config.yaml
n_head: 2
qk_norm: true
init_std_o: 0.0594
Each number is 128 + 24 x the weight over its row's rms, rounded and kept within 0 to 255. Layers, rows and columns count from 0. Numbers have three digits each. The size before them is the row's rms in percent of the matrix's.

# k: layer 3 attention key, 64x128, rms 0.0896, rows 49-62, columns 0-63
# q: layer 3 attention query, 128x128, rms 0.112, rows 50-62,114-126, columns 0-63
k49 091:151128114108106144145146084135120096136173111094132151120134149118173133118156129115155102120124149136105139117135132151134139082117163112171097102110142172109086151109152130135139135120125081
q50 189:129115116158134151145127127150144094127106142153126132116094127111131172161113164102143115173115145129081107128137158148140128127133155108146128160107134127129130137055125118093112155082050142
q114 198:130169131143100136149076173102086113117133131131087112125101096130167146156131123120140105159144080162121074125127127139165107131052158121137129119170139144125152115119121154107104156125104166
k50 107:154120122148135164135134173146080132138138094099104154126127161096169119121152162150110110175121117128101086114146112145127121150066164171133096141150127116128119134131084083139131155122103125
q51 182:124163144135138136098147128117140143138143178151158112087136068138098130139052153094112126133125130118139152145124116103128133102139160114110096112131116117167114106119141141085087129143083144
q115 177:129153148135113118166093186140129162106109128142143129131091125128171149167115113102134161126154141097088067119102143160170121120140128142173080144165140143111169130140091115119119131097160116
k51 084:131152120145133107094123129174138087123158126130117120139137120126108129120161154157136131115109133093142153147127156134088157102124094099121143148134173159118087093108129121105164092173156165
q52 113:164121142115067092110139123092157141162112147145137150113103137125132093119086120072133140086097135151085137155094098117145139116151106119122104069123119139123090112120173140144129100116135144
q116 133:159109112147081157127110075192167125144093141118145114114120132110095110068144150118102137107147144122128162139146105099124136133165110114114119109111136135175066129129170142147152097150165144
k52 084:146159169095134079171144132149151121127180104116159116152159100123131119120120104108136176100144102142152140141143146092160154117151142150168134103152084129158131187112139143128148130135128141
q53 120:149096116141140076142188139117140113130099101099147129093103125103116144170111168122105137174116112134081116125129132131128104115124170150144145123120147134117174158152127110183108168089099111
q117 145:163147120122124115120155091130131160129066140134117097099136098124133123082084124119161148112137124123105152131132160136117121107183165133090177123195108128129111146143157096134146093148132134
k53 083:152119145081114146173160109119147122115087167142087163118162168131140166129144159154111109146174160115106115145140118142093177094179169119131074128124137102118114141130174154119153112168112131
q54 152:142118150091102146079115095131158130136136142165121157095154081126110114093115113110150140095109130118133132120097099120132138100153119094083071116134064166129122127136148148132104103173150134
q118 138:139111107098111123175102111108146156129115129136174147122126132123118138092139119107139155106149123115116144151105147129118132107168118162080116133088170113121143153123125113187150098119215126
k54 074:123127149125159149130126174137131105128124151163128111098117118184097101161102115128158138107078124135167097126107148134116100151153127138119145124159081094140157140103105122098122147131117098
q55 094:116154137129166156165140165155162143129112128092146126148104152126106116141121109132139146155111092114129150140173158126128134126148096161112144128100177128109134158097115129166129156098098137
q119 094:133147133139141135108141080123156103129104138093135120094111110142127111132134158150109114108127158149163142117136155130152141164143102130150113113145142112118103101161120132121119132123182071
k55 098:149169100126124080127122123099120105145114147101074153148157145161120175135076125075146128141141130146111116154115111131163137142136131073155107159122156151090099181105112131131159147084141120
q56 147:114144163085146125109114140129139135171128127114136150149120132154083133082136123092136173161128126134130117119091125131135130167076112117063115167105128128135119139118141145134103139142083140
q120 122:095131152081163093114150128112120098128122131118151156099171125146075095116122137164109120145114145119097129127102139142111159138126108153103165140101152072109158108134161096124122124128143109
k56 097:115124156153144135122118122110103117121125130131090173164079108092150106113152158123168145143152167112116116076131095147116123116179147092126130142097149180112097123111164107149133118101120153
q57 124:171121110144081121120139096118133107121118142165095142086144122117147122118099123072132169139080123116132112135131115126109137151103144176128155078137151117135119197121127130131162105167134118
q121 130:162156110118123088096112148111107126120095128140110141120093087134093156097095104123159124153142105125109128081147153147120096082145165150085130164156169118148127124127154103145141129134084124
k57 088:171097099106134189121146142130107110100142148104121160085157127133104165158112137130132140116116095128101168121093105151088158118152135158112111129156100172105131122159098111142123130101119124
q58 102:098133156084136154152112102146099092085151117110109120156144119121082134102136123128135182121120107123099166115145153146119106123112129144103120168169119141104090171134067152119115114090148126
q122 130:070131124082151089123112142105141113122142159156097158091122147161134142125135154144138101160102152154158124121122108136130136109055129138128118117096115110095113104127147147151103162114094127
k58 105:128107134160155115144109208137121126139130113141136130135133120098094137156065129121194124147109149097139105126125141137140129154144151133175101131146120118127170118130108095145157147154144140
q59 098:075106156109151136140098152148149157168129095108179113142123160134131110115084104178144107174153148126105145120100120136134163115100143096132147143153093155131147069133146116125090147094105140
q123 082:129149161127138163153112136162184125168142116103152118144138129102132123114079167153097117144116163157150105151100137152115128147139134086137113176089133123145084104134120147175092138123105129
k59 102:131104181134145138135124116112132121123097065129139145146127104124144151075120151147119129149160136114117109128156119121106144136074153098165113096094139137125124096140177130151134140127155082
q60 107:147154110098118153087126080100103153160142121153121118117170113148144102107099116089111123082122118125144126117113113122125151118178116131088081097122097106153102106091153154103094104147172137
q124 100:164111087168140133162112128144188128159091097153144128099156176135111139135106121108129139114122160084086129168115087149136135137166149172137147126097132171140102111122139116121109099152150094
k60 092:144168115125154149135117159070085126131088086107163134126107092125102136153119122120112129111150086149102133093156124095124110109134121099138155151143110127144117162164107133142177144150096135
q61 156:133130138127119110132145111098147149078158184132139129106123132142095150103118145099131136093114154135124132135121107129125084135133136073104073128143087133184149107129145155119139095182130118
q125 143:132101167119125127077109136158139141089099094073154111127137124108151165104117072107110133114148115079136140094138128118109142128156134150142088151131118148158130120135116123133154113093125113
k61 097:133099121143102114142133087156157124133126178124175137112139090151116132142117112074109143076118120136167177116104120114131160122168104121119124114129096149125176116104152133131146106139141137
q62 188:124119122118153140088131110130132124137132172169127162061188108162154103129100169127127130122122100116152150134142128140105158102127141122115107089100104130122131099111141133131121128133169153
q126 186:140095118136178110148171088118138159151074133158152128093153129150113098107133155132141138106114164111155163140130097149103125119180127133107150117106103077108094116126160116123153106167172101
k62 085:111131125108133156158122175068119085145061122157148159147104168132097107133135135109136099125140139122058095157133152125122103139118129108115100155148182125123125137162123129134121120109125130